Each number is 128 + 24 x the weight over the matrix's rms, rounded and kept within 0 to 255. Layers, rows and columns count from 0. Numbers have three digits each.

# gate: layer 14 MLP gate, 576x224, rms 0.163, rows 338-377, columns 112-223
# up: layer 14 MLP up, 576x224, rms 0.172, rows 338-377, columns 112-223
# down: layer 14 MLP down (transposed), 576x224, rms 0.103, rows 338-377, columns 112-223
gate338:148122124108130128123107142142128128084136107137091144105165116107140120123120130105103152074134141150126111171125145103089095122177142120156110157133124197117109108123164151146138188148152085125100089122120126093140133166124191131085118146107111093193123149105142141165152143109114095128156132088157153069084123141120105117160150080154
up338:144168126080126131155126184123105137140164148104159132113129162121094120151157156136104121119135121086139164125147141114139121135132140155093107157114160167095182137140113165111141127095120126122147130137139156141123183122113133130111131123118134099129171072135098131098128112155133115151097138100091115099112135091126136137136140101092
down338:172107093116170136081140161092123140140141168163119084166091165119150166120113160144154126155136171096131113102110136160090140128126126099102133124152158098113143113117130170133098145143158123125120127155097139163087135145102107132161138115123151091181129123109086126142103105114118117145085131139118112105088119142138103167117099102151
gate339:139137137107096122114093129118109164089135136145127087152108150152151150153142158140158119100103099156127148144140121134115139116134112132156128099082112153096103136125143150120149126121150128199158127116131082127132162140123117089085156114101110126118128156099096156100088114160118093123130108121092126106153119145157141099117112141125
up339:136147110125119113088081107125159132148101123158071116089106120130106118127109138132143128106109107163126181117082155139097128135126144126150111149129136128153167124083098107118100148148148170119139130132117146117135168146114132118115144130084091117151166157099154187128133107127151124124129108132102116120104154119100112100105155114099
down339:132158128134140112140124124105105123135125142118153176191129155202129118144150140151124135143149115175149111087142134181147152105132103114081131148092096142160137167130137158148173114128121145118105145112125119137167126105145146112135134156148079115101115134116125155133122131158125136177136110152118130135060120131130158107139115121091
gate340:133123084087157119138139148159160109127113087125130135110150130144098147058103126134157079093092175122130122127135133091149134128129124138118082134063131160127147113098162145114139119084125113120127134146129148136087084136133122099137157075111088125126073164093141111149145162125092123120187122116143104095157132127136183115160125089163
up340:131132096122173094175170138139173131153130145124084163115144136129129123164116076159132122158128135115115116147092130118104125100162101147200100115092122138155139085149170133106109163138146132133084143152178138167168094160103151111127122138146141128124108130086136109138128149125108141136139170154142114146145148136123136133156098094131
down340:131119141135116111115146118117097162116119123124117143098119152131138147149147111126141135139127127147127138122129142114112163118152139118125087140160120128107147110133118113158120118130125153114167155119111107129081125136149126124134097136107121150149133076138129096184124169098140141131143103130103169109135125140114115137114093145099
gate341:124107109115071108080137134142161110127134132064116124152112128128118119095092133112142144149111123084114133107130122146103164091127089116128125128113134161109113077136151121133166123135109080136070168092113127126121121097087137087152101120152153122094105105132084140117120083099123126135107131153143108133119155131125134128125135139109
up341:112126144131122183107123142152071135112108125117136195150148162125136173133138088152127149133156092117134179168096128140113119141102112181099138172122139119107141144099114137118111099144111108098123119130141142115099112150156146129110145140083096152126149111132130155119101108137123146129120117136139083119130117146105152091127133139113
down341:128137101137062149101095154131097119138138148090127107119096136116130148160121122126141162098147109092157123142149168136144102146123125137080180119122088135099158072159135165104138143167132150148095112109109115146108139116096125131130113125156177129166099094122152123120110134104096126110113113145117138128118153090091153134154138112105
gate342:143144128148093142104170118132138110122119106077126127139115114139141090132078125163110143141100115144097078095156147134156171085162100085121137166165118144099126102109151132100177167164142132116127100152135137095125140109139104154121111160118126159175114112139156124132134114115135140149096144125084110125085091090114137172144099110098
up342:140095121155109115108161072129121100122123101092118119156141086141124123155126141136080112162124129196105113176122119196124084099083105115106107124133099101157169089140157125137127106159123123135092117124140175108126111149101111114122110127132111122097189170180143149145117125144155153131092093102133139121064132133173160112136145131129
down342:210135086123136122111096117157105084162142111097167070158104099154130128158143143147161145137119098111147126106122162135127174130117116155179067146173156084098141092147108108115110096115132142113109153125130106154122111116117122109163084123117157149141160134136131152137142135138148156092097140120167141192093121077126104104123148137137
gate343:103115127111137103142155097093174122160140111168117136143133123132162123083138119126097099121093144138111146116086104091162130113097111092085094170127107145149137175120125140124122108144155122156118136120128099123167131089109135092139151107157112158140115149099133151179154127150138106141145134153166114124116115157145144143098137108150
up343:104135093126138140133112134095120112124115138145120107096147082107127134143156130109125170161162089134156105122118131094110151135138132098131177108118162110118099120097103139123128132113103156103118177143102179136099110128131084158108108113099133121104168153126116099113127165136148162123134125129149125120118116090126130087162140184160
down343:117109123099179115109124137163158181069121128093148177126136115123121127127101107169159153081113148167150137177109127132117152125137109129131171127068158101121137149126117149185155136086127147118126118142152114118141113127132138130125112130108117128143116102119126134112101122117122083129131107133142126128111126136111117104129157130111
gate344:124126114139184148120149137129102190145102125143089163140150103125101134121132118103151104116151171081155149071154154143168173098095119120123140128117116138124118141115144123161146141135144108083123125132148099188174135148127125176138107162133120096135155123102155109110111154184161138108175132145134108149117130116173121162135098110134
up344:119161130118142145115155099147116144157110114118169165129107138142135112146085148090114139181109107139091137144113084121097107131119132106174137132117143139116091171122126117106161102097138110128140175167145136142120123112097138110163124124099126164137133165121102127147143151161094145105112124168087137120088103141141142146130132168089
down344:120124114159143123106150112143154119115178101107094127110138118116139137132138152136104127081127116169068096090109097149141109149103102170117135152130123120099157143094114140131118163117109133158111127100140184130110142152140126063110114116145138151125156107131147103137156114102104101122142148154161175125124115119126133118110106117125
gate345:097151088146129087155099134141131151125142128121080153132151127144097134107137116134176131072111179167120130091134112131128106123100116091137065201178133138149098163184147102121120103113117140110129132171143143152133102106124162163097131146105114108148101157104127124163143066135091119133108131114128158116079161148129123106139158126139
up345:140128113178160079123140140115107122145091162109144165089124086167109128109156084128136156066122145172140116095128104157094115122125119175148090140132148118135077139161106102119154129112125151156091144140120145140138096159139132117133105125128131141104142146116144141148159119119138069139113157140130175170153139133090124110145147124125
down345:114183107126137144107103118111126140180098116133173119120115100089127158136107112118143130167144128120099118151149068147142116108124125110127086123112131115125114171108144176125147119080144135180131147167124136160120116120130109126118105114148102144129138127151147160175142094175142106144160147180178122167127119133167108105123140133153
gate346:140163081105105137100123078163138125106104142133117142172151133125148123092144104092155126131078101130123130112094108162140153114163149183144160114162152116105083148139110148156095160138130079134090094110120129106112122115140114147145102121083106103121110113163085113179117137132113132158118135145088123153112120107119168084114144102114
up346:125109140115135096100154096105121153139114125133141149129121082130107135124110156123161124106139129126148097094159129160106128142144129147108145137152124141119116150129143123115149112148125148099117124105176117121079135128097140149095110091138131143144184141131162106117121124151122106180152115148155126095121132087108120083150098134152
down346:128126161159132149112158107099108116161140072136130147123156122137121156134178106135132116145070122141133139141141127140145161101123133105143144075115170124111144122158124163094118120136153080180097109097130138176133146138129121145145133134120097134123129126164131108117118100120114134086136140126116132147138135119128113132150101139153
gate347:115103139076127138155172148121125102162133113133117109135132090101109105105133140095084116138117111110143097146175138110157090112115147126126155069128138171158100137149113118102161160096108116159121128135141153118100137144137117115112117168147160103136153148111106108084142139170100114208144110126119129138150091114136158131151101122131
up347:136115101095121074108117140102127099133118136121130111142129065131109131187094078081108134130138137119101173121132137072115090159130145129136155124121120120151122155164112143100125117159132119149168100176168123160137089180142111139100096139135092159137160133087160138093130071157165083144107106140121134167160163139133118115112057095138
down347:143100090150118128102133161117137104069117135146119154125140107131103164090097149136105144103119175161142105148142115149106073161097103128168123078145129120134109131176171137145120141116111074102129087154109114228103160151153079111132148139144078102174145133135103137113078122124121105152075142096095137093157128169146133138160101104138
gate348:151131095162139134174162112135119124151100105112114117110176130134145140115131079124148156132180162110137113093141141149105097133132169122115108132153103120142128110144123149087174120160115109108098142147121101111135129134136100154117091152161121148134083148125145138143115092193138082121125158109172108163134143156114099130128095136139
up348:121131167152117096080098141147147130129172118108071063184140123135078134125143143111098128156173172131113147135118169126114102138213127114128132176140158123156115130119089102106154117185092119147137135103093123116094131119117148122149150151173127153131117129114177120094164129153103117126095118118124109139134106121109068135144137139132
down348:161127150072097133147081146151118141116126140107084181119194098137163135137121158108136106086125168087149132111173096122125114147085130109119155115099097139114120112120138094156115143123106113131146153153110140097111078147142114126154174162122116135126118148116156124136098134195151157141154086093179117114117164089145126106088153129139
gate349:125078118115111112125155161144153169107112136136150158107120125147131138081096142134126126133119101140154120137094119128147133142164146152120155107138116156160148084153148083114163153124135147118145090148095151153131126139113107099057115118158110125150084103109116108120140142073090122107159157123133072100128115149114135126116119128150
up349:123093083138152143130149133113112122121173146124133107113140150112140113169158137100126127143139120153095123126141116096113113129089111086153110140139118099134182125074150103156121131145114097165143114133184156119125118119132164170153172145134128117092147167178114091078161115141127133123100107142149126137123104136102116087132152134101
down349:141089148154139114202089121135109134134134097122132133118131159108139125110131104123140134150172120128096078171155118146123113114125118128118140117143085164081143138112120170154109179111136123117140118172139125120120152100083141125088150131090144101124118134100129132127161096168108121153114155124127112146158147161106151092113096123117
gate350:129140108130107119193113122168157152143112119115127116145131149111123159137114080099162162105177119137150065128139140141119127137128133167115112153153104115078158125115096134123156113094105110082083143121147157158144110111129127126147151139120146087104134115106143117130198171088164134158184143121126116146089119158148147125135151109121
up350:131107148142108113112116135103117116157124145151154160112202151141082125118143120129131154124093132116102135143105135112138092104076159148131092147148094141103110146157122161121120147173148099117163116123117137087110121104097097126146122095094083151165084127107113114097136117151165183101111148138092139137140112158179137135155166176077
down350:114127114115118140141113099088151140137068122177129124169075181102128107124070145128145153138123126157100133146092166096069115145124116147118122196110114141106150128096155131127101141131143123127131155119094114127119158158143114163112139093123114150081101122122102109126154097109146092131150133158084143131118110113107129154090144165120
gate351:177139082144130115152187131147108138167156167089097132171093137125110153115148126127124132143118137169160101111097127104106130138113137124142148146114145100112123114137147116153107103164074138159128178134083077134094115149128191122126119184121095165136097106112138120108154140111170140103126156140117108138092109110140111146163140094119
up351:122121137133110113135183144144117087112132133124156150119103104094114161148120070063161137145114095120124073160088121124135092132100111117119129113139134149119152106117114090128118181132124123166139144141103128146126124129155130140111138144134107116168160127110105156143127110122110084100170134112105141102108125086144134085142131159107
down351:128137178138131101165111129065091133129125136132140105131125070117131111142154170095131142178060131155133121128130108159150132115097138089121144163132164094088128106144117127143167137145169072146129148103138138142092125122123134101139128110147126153147128162103141153170106147108134157110144120122105093167136133123152147150181127143126
gate352:140117102143126151122130141104163158114135108161129149111156175144134141119101126133144111160138161172129105108103137134061164124116154101057111126168143125119118108157115104145143118135137104158160098100115140111135165105115099106166145108131153106119125143124112131130149128126073129166108141144132116126120125084139146132154131117073
up352:131106112141114147195109128129133104097100136130133095110119134165121162098121129171144167089078119159156061124124155139130120151095173112117109135146124094156098156139112102141142124134147133122137147137126101120153116140145099105119101099112157123104132110144117107108122133160113114142078151144127101116167126120164156124139055129086
down352:131130098139100129112139150139088119124124146120121107149164126148125084135119080144143120145103156137098115142128101130083160087151108144155147155117110123125101180097122175140165128083129144138120175084124113156098104152100096123117095126120105097109160194099148159122124109136125083121113087086128134140121108155141153119133154165148
gate353:166150122103110126113137099119159123155175118156157118124139141078136142128139153107141151164125110107166124119143097145085173152120139141162130105127199126126130138142160132147127150113132105145122134085102165149104127118088104131168116139148134109162093141106132128129094139121185155147175141177114144102125117114112147132122130144134
up353:119082123139153142159093134155097096126157107105098099140108079084134156104151149115180147121118101073089142158129127121136094137109124106169100140121105149099151138106108130128166205171143160095135134132169131161098144111131101141117116121123108119079160102111120157129166111133127082096142105126109112105164119172113127104121117096182
down353:160116189120127149145110176107144164113167134153129113172141077070150127135169069094181107128106139086178111142121126137141107116101118122124119113142091142094132152132114123141131131138128152102060104093135161127144080159085174100096135140121123136197097159153138124062167113121101104108113104131135139142115109141094075117091179123171
gate354:119109164130148090130132124098149178163109152121103111113158156125139119123096136159144204103123143181143095137184146117112126110154119132107138122108143144146131100114127117149114161117136083138159103132122112129123128135142118148112164143147132109127158099116082159136166162143100104181142132082159158120089165099130094158135119138117
up354:125126120112135127130157145104131129153083106133146160155088121126137128110147129107103110162186112158103158103086132168111187130123113111137096138136114121134136157155128154123125100088156135092106129056124121095152096150134097137089114127082101100142117101145099092143121160123131120151156156115124156130131150144153125124125134101178
down354:132165120105145101130087162137114127115100085098142148122141210135141118141133105139137154090074133131120141101125142177122093106166089136120118129121143117122138086136081128129082105135092107094123098146117133135159059166130148115132136104131105080098075106125100151130135150151116186133115135169180150104134166104123137093132134099090
gate355:115104110115173118132100112137116121114129148174140134110169132114127138122174151130104116145127111149144100133120127156098159122108169119129116154174121124118125096167143151140103096107096089131110150158110154186154125189111137149094146084081128123141140116081165137100121114120152158126134186116122115124137089143088176166115134173143
up355:135096110086178127120149117111104104117153091076088133161109138122132131100131133109096098150111112155130119124108101128143148146138176127151122141113099149175111143171156132097105108178120127135121146109174101126125111147100094148139107081134116128135137158160123134148115133121100177128167144119129124114136132155121166140121124201122
down355:116084115140122191157146158130158139140119103138115137106134219133120108108133131096115161117132124170086103137078114152118151100143099096113131098159121081139159160109117151109114134138120148139138129079163128153123147112113150138120146153110139088155135144126101130081150162134133128175109131132145120135124143176117145117132107108098
gate356:151132094103124120129134126123087102082113130131154113117137111155119139149155131121141125137111141126161065111148136092104167141150126119141110116152063113123157100128101154146135105129112132115118161121043106122162154135084135121104132087129136079106102137102095112138177159093100104155196135159108147120115126153127108126172089164107
up356:098099148131103121111131116138133088163118142088074120103102073108163098122105109110125117117150123114076131135162122171140170146135123117175155124175125106161123122099156124142129131112101129097163139098133108138154151132132141114146135134158103131087142147152106121182111145121113121110127133144115121108090129120132154122100113133123
down356:113095170101159106146150109085108170145162147114152170118119089140085120137142110123149120103168160129135137123088120191122137143137145156131126085106155142079131139167159145148119113154099110099106073151147131153142160113142090126147164098146116104111156147161094141136153163115118110092141106133095142145167128090154120103128131158118
gate357:116124173084097111141120128119172142079138161136124101153090137130151088142100126118132144074101131129105100131128148131080145088094136134116118129128127124138120141076103168146084157120138109131144132126098115147125166127119178149095099123106162133124149124103060167143135088115118121123105136064148156114139139106145112145182108139072
up357:129121125114130148118113139123113091139140151110118160104126089113109081121149130122157079153099137083130108145126088103121167128119141149128110117090132138123145138193110124116145100099099172119114107147173135113101136121125065119128138124164141165151155118121158108121119118103152149117145122127093094135157102148104138137097144124127
down357:125134147162162160140142132126119131092147138117123135091093129156086166117138074108129139164141139117172177143144117161159161120121131169121110123129135155103156120078131141094123109127108064134161128136156154181141147128156103089111142133161111135137110158139115110122133140146163116095157124158111123096120112086127134130113121135136
gate358:126123087096134108115111108124114110122103134155138099157111189103154138123097091186177113102104128137103123104119119130137116112093137124142073137105133117149116098151052142103119140106111083087129146138121152142110115116114149143128108111112119109103138141079147103112128087148137145150135113100123112142157113129120155141149077101131
up358:097123143129098156144188116145127135105131127158118119111169148084109150133137102128128109120138118132088119125140149146110139168135156148147160175145154101135157106127160093135159131142142083116107161139153089123140131155102127155151147172152099116139131061167103132119176183127105082107103151140083150123130106141140141130107132136127
down358:144078146073125157076127118086168127106157129117118118143124182125129102130128151121112156152165107103110112156154132139122143112101111118121128160112133119170169146155106132150129156140121091103153157113098106125090126120106153091096111138077098168142180123138151083155124128143166165106115156085125139142091131160095135130158158128134
gate359:165140160145081136141121113121177145078131119078124107123078169145147142124122136130149164130074115146120178139130132117129137101063132158115115170141133117137142109127142116138137126165165140114130138138109124197146137152128124153101144157117133143149119122104148110157145122123125131141153133096174135140129107155151140153096092161146
up359:138158130145123115133146134147139115051136104092128123138107185175130124118132137148126160153115114153152150169166138115114126111134093164101125116126093112110151119110122174153189091140108122083111094136118129153139106167150131156125111163114120129139111166138133137148140133095140120142134110114136092178130131153117165123112143108087
down359:168118126094137091169108135156136160135113166094150125130097179136123109140118138098132165120121130136092148131117101142143100109133095132127148114156158118097128076116080113146141154153129137123129127163116123153109128118134146103133122140097136116149137105127105112138141140112145152100082119150124158131133126116143131131156092114146
gate360:139144111161125133149133152175146126103152122108158133126110107097085155103169127115132109103129096155103088157180103138100091158116105157130076100103134143130182154150114148103127146130108133163173104121134128130135131102133116132121165147142117125163087094113108139124145093144128153142143128097115145145200112080106123186163122173157
up360:083146111135182146079169133157139169161108112147129146080136153128074128128154126105118102133101100155157152155103087105086152087110095151115130153158136115136097103132104101121090156152137109065187180170152130146108150081145100157120131128123134163154134120143106207134121114118096065090148127126097133090153102117114162113104120145129
down360:133139131133106131104127141130097163109099147134118159183128195145123165136104104114117104138123115109182151165060139110132148139145128157139129127161120110109086082100128129146083086126097097083133125142155090152123161095153105134107131147132123134138101148093149185113147127094141136107144133142148135117121109125128134085097157107098
gate361:158143139114091118134148095117079124079137139151168164077156081138109140136108143151102124144147146111175121083118134152187171128137146111124112078129125121110124145118105142145136127110131137104090143129151122132086153097139150107123127133080104150151132132105117115124117142149116120133126144148084160109109122151119136139115122105110
up361:073085145151155114113092132125149180145142106133106120115143120137140138117134176113137159131138163108105129146107163132104148113139156120150146149173090115144142109136131169104121133107139146109121143131156173145135134130083067165122113087152102099115124128128136106138161116147112114182156106120162114119140144093113038124155144157131
down361:091132144121101098122133153128161117146138116137143150124123099134144153139124123131091057126151100147119128127112147150169186134138127129142144159141138124123103096137117131112119117140206119162168079084135073138155109081078144095146167112121063126106107131134131109140114098161169142117146138182137108119127114141159106140153101171122
gate362:146090115142144137122105128152115143138139140090111120167125144130137136179101084146134113125145117114118142147155155146123129100118117126138130140097144109116104111093117121143128132124135119128196130112174152128144138070076118092124131105143169128161121144127081120118119138126146151121101154130136143115167124171139162128116145105146
up362:097140137146135150107131152153156112123114156139146121129160072133156099100135145167116159104118156158131095080114145133112135129117110194133157116140143144160130164157073140161118119133161114139106110166107116149138154133142127122130135126130103132132130098151127186145126159131131113115126122127103166147146117150099141100150138124137
down362:133131156148097153096118108115088138133144122130111149094107016129123158145135100147127133125111128147169129124096104125113127111092127119148170157155149141138124120133121135117115140144156136141136112159120113143118102140108134136147139145124132145105142122120086134143125127154112148153145136128124120131138154141139169114121142076147
gate363:136128109160103119086137120101103169133129114161126139132128156106124192124117160120160143141123113137131081147128095091148149157064157115125141098121113133158119141144110128130144113105133146120136090119092095158138117105145127104125105148099120155128151129121104122157131118124153136154123151101163107170078121114097208083169097136145
up363:140140122159121112112126165135156180134111128142127151146108107114125117159123116162132085174135146152133119130162169103127115108062101137114129125175125133102143149118152135109127154139117112127092143144148120128164104118165117105114106136163106168150152118151077113146130130124118119127111179120148090169145140145159123129129121094100
down363:121168131132166150113107135143119119112095135108188094157117071119099147137139097105126076128123148138189112112099111135118118154105090133105145118098119124132173168073199111116114105153166106106122139085152161102120144114141097157084148120157116116112083146150114149141146115134130113142145161138144149144149129119144120137117117105104
gate364:114138139107125095098144155139091121161110094120111108111068144133129109171162162123135116129160118135129150135120097137134124112065078109125134141140103143118154119168195126068101175155121145096151133096075151156135131150115132108146152113131102150121094149109109114111159092105124175154110169113175095118108144103118139093129152123100
up364:092102096126148107141082150118152146127151101130145112133127131174113097090154117122115132162106104110113155102118151149139095098071120098135099176080140105156151158146132139114159123087137119129151163126162094090142147169136108112146125125122157122111156133135106136119089162114143117196072098120132166145148093126118137116137099100120
down364:111117125194156118127097130136170177126131144132115082081128106150135109109142094141121087175111154115170087147101113133108112122141169104156149124108123105125106151111120126134145122105139074156143115155130132113094139105111147103073152186116146096156131131113166139148102136139140097111137117107084120125119097153115142143101089123145
gate365:158128136136155104149133127127192128142146160146115128112129127119173106080116129137118145123110138135154175135178169117103111096121119118161148161138135142128086150116069130131102126080112147113132157141110114152144158137127146113114131109166121110114126120108128097143125114098129124139116136102148159130088067106116145119147126093127
up365:133145107095157116136131138130147157120119118124111089152108181150132127132149152126121175110115117107125125090115116129107154167133145150160074098143146100128121130116097141163131156155160093122123131107132144111137115116114119137077120112112139137121178101152093097156137144142120129094078128142104111131139139119162179138141139138154
down365:130075051108103136117138133112150151172094158134107118100121132161129067130129107143146091120158109084139135112149159129107078119132145126114115163156154108126133117147101143151127122145166156124149109152087123106110145093125119126114181125119123107102140085109116143109122100143128151119106121141118132123117136123134133097138070133140
gate366:130152116166133145099117091174108151155098089087124114177171143131149110141095115091119094153152133113109117135155106110158136131141111148127120154141109131122138146156112131142171144134133152095194121139145100088119147109118132087132115125136161112112148170084143136117145133149087184141134117118149059172149101121141134140095139136101
up366:182124156112125140099145124106147107155128095095106153126136120123149088176113128150079143160136112092144129135150112111099152133125073105143080130122082119135137092127155160145147145099139113141113117153157082138156136122136153159106131166131145086125108129159108097133097107108097138078156135130116072178126129109088120113093116153115
down366:105108149148120151109144140146143142124122071088111120096148055130134151121129131129138141136119140168105141136129130110172110121070049100128119142136112157099113128099126162118164124143139152135135169151097135139145128135183140182114122123149123128120113080145119119080126080120134050148138107102123140127106116117121165074126120140112
gate367:132112136134156135153154119124132105124130138122120160155109128156143142113103111123112081117155130108134127122124138127149194093181137142146126094129113149135130134137148146135127096113108129203125091124112122155155123120115146124138123147146132141145137116150104123146128107129107140146100185106119132103108175127137145099124154161135
up367:188143055113159118118099122116132118166109149105113097168118109140138119098124121115122105108133147134148114108163149151098108103147145112129137128075126116140141131141144129132118176154140120157106167151116173072121108126115095161129173105134134107165100132185142119101113114101116095093132102095123128137091140145130107139071138164109
down367:137122157070122144113119139094157117111125145068119127148124090150081113148135156158078109090099109159135134130092176103096179156084167140164127164139096109124159130141098126140142131112143127111126140131147125167129133123178083089147113159135130134154132125118131120136128175117149090122139132138138176111117095188149119085157110164128
gate368:155123142112116081059116163128094119089110140128122141108129143098147112154161156168149106114159106104118141151163137150127127138164123142106105118115115144153100122129161085116094132100118074174130177119118095126112076164144128152145182128055123163113133168126122109115146174133133125121153186174139140144122172155134128128127119113108
up368:107130148132117147114132108173136096138123089104146125177149089107115101076119087119101155099116136096083143105173119111144144141095127138132115151151156148157112129115121079131122115134169216133124121137142135110117121121162158082147149106160160104111075136111121137124083178156108151165125104155132153105139101109129138132130169173122
down368:123132142130155109109143160167154179153115117139196169151126107136105024121091131119136116054094124112115109112161135093150158140111082086101113132124108149112138151104132111164140157120144142129085162122149103074100100114123080158148104139164133139143136116073100137138151116151107137143125125125129124109140160127175129084118125200131
gate369:138171113129106165150159104148124108086100128124113095095085147128156150147165113194090110145103157150125079115141103126151161078095122114152119161096100134147124111177136175156103146138123089129147071142082116137124064113111141127166124114135119151131147165124116102131134130093134107155145107143096125150154131118149137144091105103111
up369:183157104113115101142124123122101101113107088093131115164130125134102154157128112168180087106083153168156113097169113104123150115111152100161143119150110189115171126120138105119094133107133162166147153144044112114157096121130099138173103119145124097145157099137115087139106126131122142125079117137115124111158127130156099123161087084108
down369:133129143145136180129125100153116154137145176107143119115109183119137126141186130117114147115166111126125143164140124097157114124135131106151131111080117061135146121122108165133103108127086091123142142142143152112104096119130135117124104111135126131167087168096152140172125146106072125152162121114108134150142103097179153118195130073098
gate370:165174137151151074155120113094109150110150142151154092151108090130084174134131092143128122122128181126121122147153127103093128139116071160129159142081134128105120134110134152105126119166138100132111145111130136137078177088133138098120189159137144149078114119124094141109115106159123087122091138145162147119088104154131106172096139112116
up370:120138077130144124108127104087123130148166098106161160128120117105106158129148126152126176144162140126128115141132095096089129128093101129128129132141163091107138107139087172134121114121092128121124102118128128122097172159123108123105105106181199103082123160107085151097164107104134112100129165148069119120118149121147159112099107073135
down370:153120176126127112150148168155090160129056135101131161150126128121155125150134131077065132098122134092114101104159108154150142140116121086101176092150089124088117148153114142123176170114135092113124116113113119153118137122095139124148163105122148142154142121167097156124143141126126129139115109130158122101098189110142134105110137131123
gate371:127146124158147139111094152068096114110136093163094140136166122144152150120109128116137141104116118161129108158147126131110107143119124086137070142140101132120103152120123127120108164105126156149142131137134119166124126089130103155138135127109133132168120167129110116161102119122115156136168122120135114172131108136122110095164135108145
up371:156111109117126079135132149127118131115136117088113152117122125177151164144165128098131107169162103141102117145166122157116142153124111123132119121138152118129186074124116105113123159130088124155136147107121152129115124112086115106139141155142102159172145102119112140132129097137119138094176175119105136138129116141154106132137148141149
down371:107112104138114145165104143099103156143115151109119155147095103147184093159100148111135121127088105143115150118112192150161140123094129144142104095126080137131122136118088141129086106137124104136146156113098093126121151129111144113103112138128117141121094123159146159150125148124136160118170110161156127151181095136161145139116129105131
gate372:152175151115107124118123102159122124140176129141139110127087145164166090134115137094133126105123116144100137114107124106169120114152144099120089151129140131092126129137176132132152122103142158115114128140202130159163126153122116111150133159098154080192140106132138162123137104162138149116126206119143141081119093136126154147109131113152
up372:116109136171126160101145150133145117108096100106167135160097165107135137177177125091093109117106144141093130115124110115090153094141114122130115157116176095113139112139129195106089141164133113136122148143109119136163101133152163144148145114109114114128158119103125131080114123125126138137099121135152139162118129121137148170127143154177
down372:152137096142103106160111106126100116149155145103119126113109125181128112110109151127139137133113090138125155108125147113115128133171086148129117133151107130117111103099144134143155130082157201096183105150114097131142130160130146080154146162148152141075108119161160125129172158188110122144088123076174165107161148143111101152170106147123
gate373:150123126136120130133123155138187122139116160132103099124135112104121086134101137161127103133092133096133169123154100137089107061124129121089130121141118129128129131072139161187117108079107126164136130107119117105137124142128117086163116150116229097129169144131154108178120095149121111155130092134162148170134109120075106165100179125102
up373:079162144131177140119093162121129107108083146128166138099096090095166124134156136152140119133124133113168098166140143176109177158135146149111113107140138077166173147126091122137141138141128141087114124166117149129138145147159128153115132109148112159128119112122147123117143123161113072124133146118122115131115167117141143121132077088158
down373:105145140132158160143131121130086133093150096113156114122152132146133103114122118139118101176119137165170152103107126147102125121107138132138140152091125133139122118139189111147144180110123149157123184128158138176095156117109173114127149203104083101121121093164095116131155127142098127128114150170095111142093094198101163129107137139147
gate374:134139130168162145135108118137130111116126111176143126090118126120143105119169136094143138176127165130129125157132147137112119124139141125142105127168178102138117098119160089140074130125175103111142147092099133118138120148102111135193127146136059074112127126154141095124167157150109161116165143096124113114103151115067139123134149136134
up374:163083139147129134110138120120154135108142125171138162187139148137147078127145140120062151166133129138159191123134110145117124145180118089119124136095107140095116140116131102149120126144130077114150128123089114138109126135110133161111142150156146119134140083084125104154093143125172139155117118129139149072134119159130088127116123143124
down374:141182153148127162143092135112122130132096151156115151144157125102149150127127160134161128138128088120113124150098157131125153129110145132133107158079128125124129083143144118138173124132110157077076146128080074162120108161147128137109113118117129103122094176184202115128132136174144130132121117177113120136129099127113134072098072113128
gate375:144193128136118107075116111102141180136159130101078114096120159116110179149107148073133130146147117188138127158120090132158126127097158110127097089133149144138117131125119121160172138116131095140099132122123099086137161142127164139134133161107120122140077112119135119109128114135155126172107174139158139140163135106122093133171132154162
up375:132123138114139159134121140107146148082133131175136145150107137187132086141124131144138118119134174130130126125113158163126130125082145167112099190142156131113111109115098093115150119106088103108158112108140138129117131095118111161120138129155098122115122075149122140087168160130071135134123139129142095127125158098116148134134118116152
down375:128116147171170134154122121119141097137142125107084139170143195130137094133117119130125124122140143118104177125110155134137124137142144155133142171144151145105121087080151104115103066130162114120123117161138141135107181105113160135146095119153150099170089145177145119132105121111124130148094140125104121156159100111151143105122128126146
gate376:122159108132120085177127091157136156123172151190159164153131126126170103151113141074123092113109133177134128126144137133159135109121108152129122100099162096189137140124165114187125167163130096083131134091152121103140150121125146142127130147141135153140139149088136085127125114104082127136109137138076136176130122148103125143137089124106
up376:142073093133114146152142141103114129109091136124121098144138105151073176172147136176106114121139150107156125123131160118130127153140137130105151167139141115092118111081084121148122133117140147159126118171120143148093080118128123116144178121129166099085093105135054137118142125127183124137143132121100091138130081097108099148115114133120
down376:087128100136096129115133149140122113118140151163126128095127170097115109137130129164162131134117121111144104131174135093122177104124096130093128125087152155107087119123142077139085091152118100139100165162117097113100137127079114125152137109174144102101120134141133099169130126146083142072141144138121159150127155153105151111162111144164
gate377:134160139136095122134163102140167123140115141106093117149118139098129132143138130119118139119106116152110143128180091110116170089123125136103113163100106109097136099119133108129126107100118143101179126153133106170098103124095136107138106142135166153095197093110145106175147161141150113181129127129147143165107092160143161146185159137087
up377:143139123108111106101133109118121123140126132163147160085133126177095126128138153136145120147152139120127162180100130171155131157163142126154133145118086101141095109117109094135159126142127129089119113133089171114093093080111133095117166156144137126115117127127146152082113138133125116084111093150146128109158083137133128119109107177121
down377:147141102100104143121135121158131141110169115137125140120093083135120137137176125137124112123116138177158133139155177139134138148144131136144133152091113146146145094116170075118117159120182073116106118141136144108103137138165114142142139102107152165160154128142118155125151086104154091112101101139152159137095098123147134108156117133132